Weights of a small transformer language model: MLP 896 ReLU.
Each number is 50 + 10 x the weight over its row's rms, rounded and kept within 0 to 99. Layers, rows and columns count from 0. The size before them is the row's rms in percent of the matrix's.

# layer 8 attention output, 224x192, rms 0.0623, rows 214-223, columns 64-127
097:40 31 60 55 58 40 50 36 61 49 43 40 57 42 42 74 67 40 57 50 49 42 59 57 50 45 49 52 37 66 34 45 40 37 47 50 58 51 47 42 53 69 40 36 46 55 47 53 45 39 51 52 42 54 51 54 43 41 49 50 39 55 62 41
104:52 51 63 53 60 52 40 54 43 55 30 53 49 48 56 48 60 47 50 64 70 41 63 74 38 36 56 63 72 66 68 49 55 52 57 53 54 46 40 52 55 42 45 51 67 58 61 45 57 49 45 50 63 52 49 32 35 35 55 48 51 55 51 50
095:51 41 54 39 50 45 46 36 44 54 31 62 54 44 52 55 54 27 33 53 44 57 43 49 45 54 50 78 40 55 35 43 44 23 61 55 38 44 57 57 40 34 27 51 36 42 53 56 36 49 47 38 46 42 46 60 45 66 50 46 59 67 25 49
088:45 43 43 54 45 51 63 50 42 49 45 63 57 58 46 35 54 48 62 40 34 42 49 49 49 42 47 50 68 47 54 52 53 43 63 47 56 54 43 38 75 45 44 60 32 59 61 43 45 42 51 56 66 59 54 48 61 34 51 59 38 53 57 46
098:42 47 44 55 57 50 48 43 48 48 45 58 59 47 39 42 36 49 43 62 60 49 56 36 54 52 34 47 31 42 55 53 38 44 43 48 61 49 55 24 63 55 64 53 51 28 25 53 52 58 52 62 33 49 48 63 65 63 41 40 26 43 68 51
109:54 60 65 45 34 49 38 89 32 47 54 68 27 52 50 38 75 45 56 50 52 47 50 65 30 43 54 64 49 49 71 45 52 57 54 53 51 41 48 52 39 54 43 45 55 62 64 61 56 43 56 45 47 45 45 35 39 48 61 56 80 56 42 67
094:53 33 48 59 46 38 59 44 52 49 48 55 34 59 37 37 31 55 22 56 54 74 44 39 53 58 44 50 46 35 68 51 47 60 42 61 24 51 41 48 56 35 53 59 57 38 63 53 54 57 44 62 50 68 48 50 47 46 66 56 63 53 62 52
088:51 44 53 45 33 40 74 55 32 35 61 44 40 48 37 60 61 47 64 56 40 33 57 47 62 54 41 44 16 28 56 23 40 48 46 49 68 55 49 26 37 52 71 68 56 51 60 47 67 44 48 37 56 55 54 65 36 64 59 27 42 45 48 60
104:58 45 56 46 36 63 47 50 52 40 63 58 51 59 38 52 48 45 45 51 36 35 61 45 62 55 55 56 51 37 52 41 49 61 24 52 64 51 35 59 29 42 64 42 38 38 55 39 52 48 53 62 71 48 54 74 70 56 53 53 51 38 41 72
097:76 46 49 58 50 53 48 41 65 48 54 64 37 54 50 43 45 58 50 41 36 52 55 59 66 60 47 41 59 37 36 28 34 53 54 68 44 28 48 52 54 40 44 24 66 60 43 27 36 58 21 47 57 67 72 64 60 36 66 47 45 40 62 57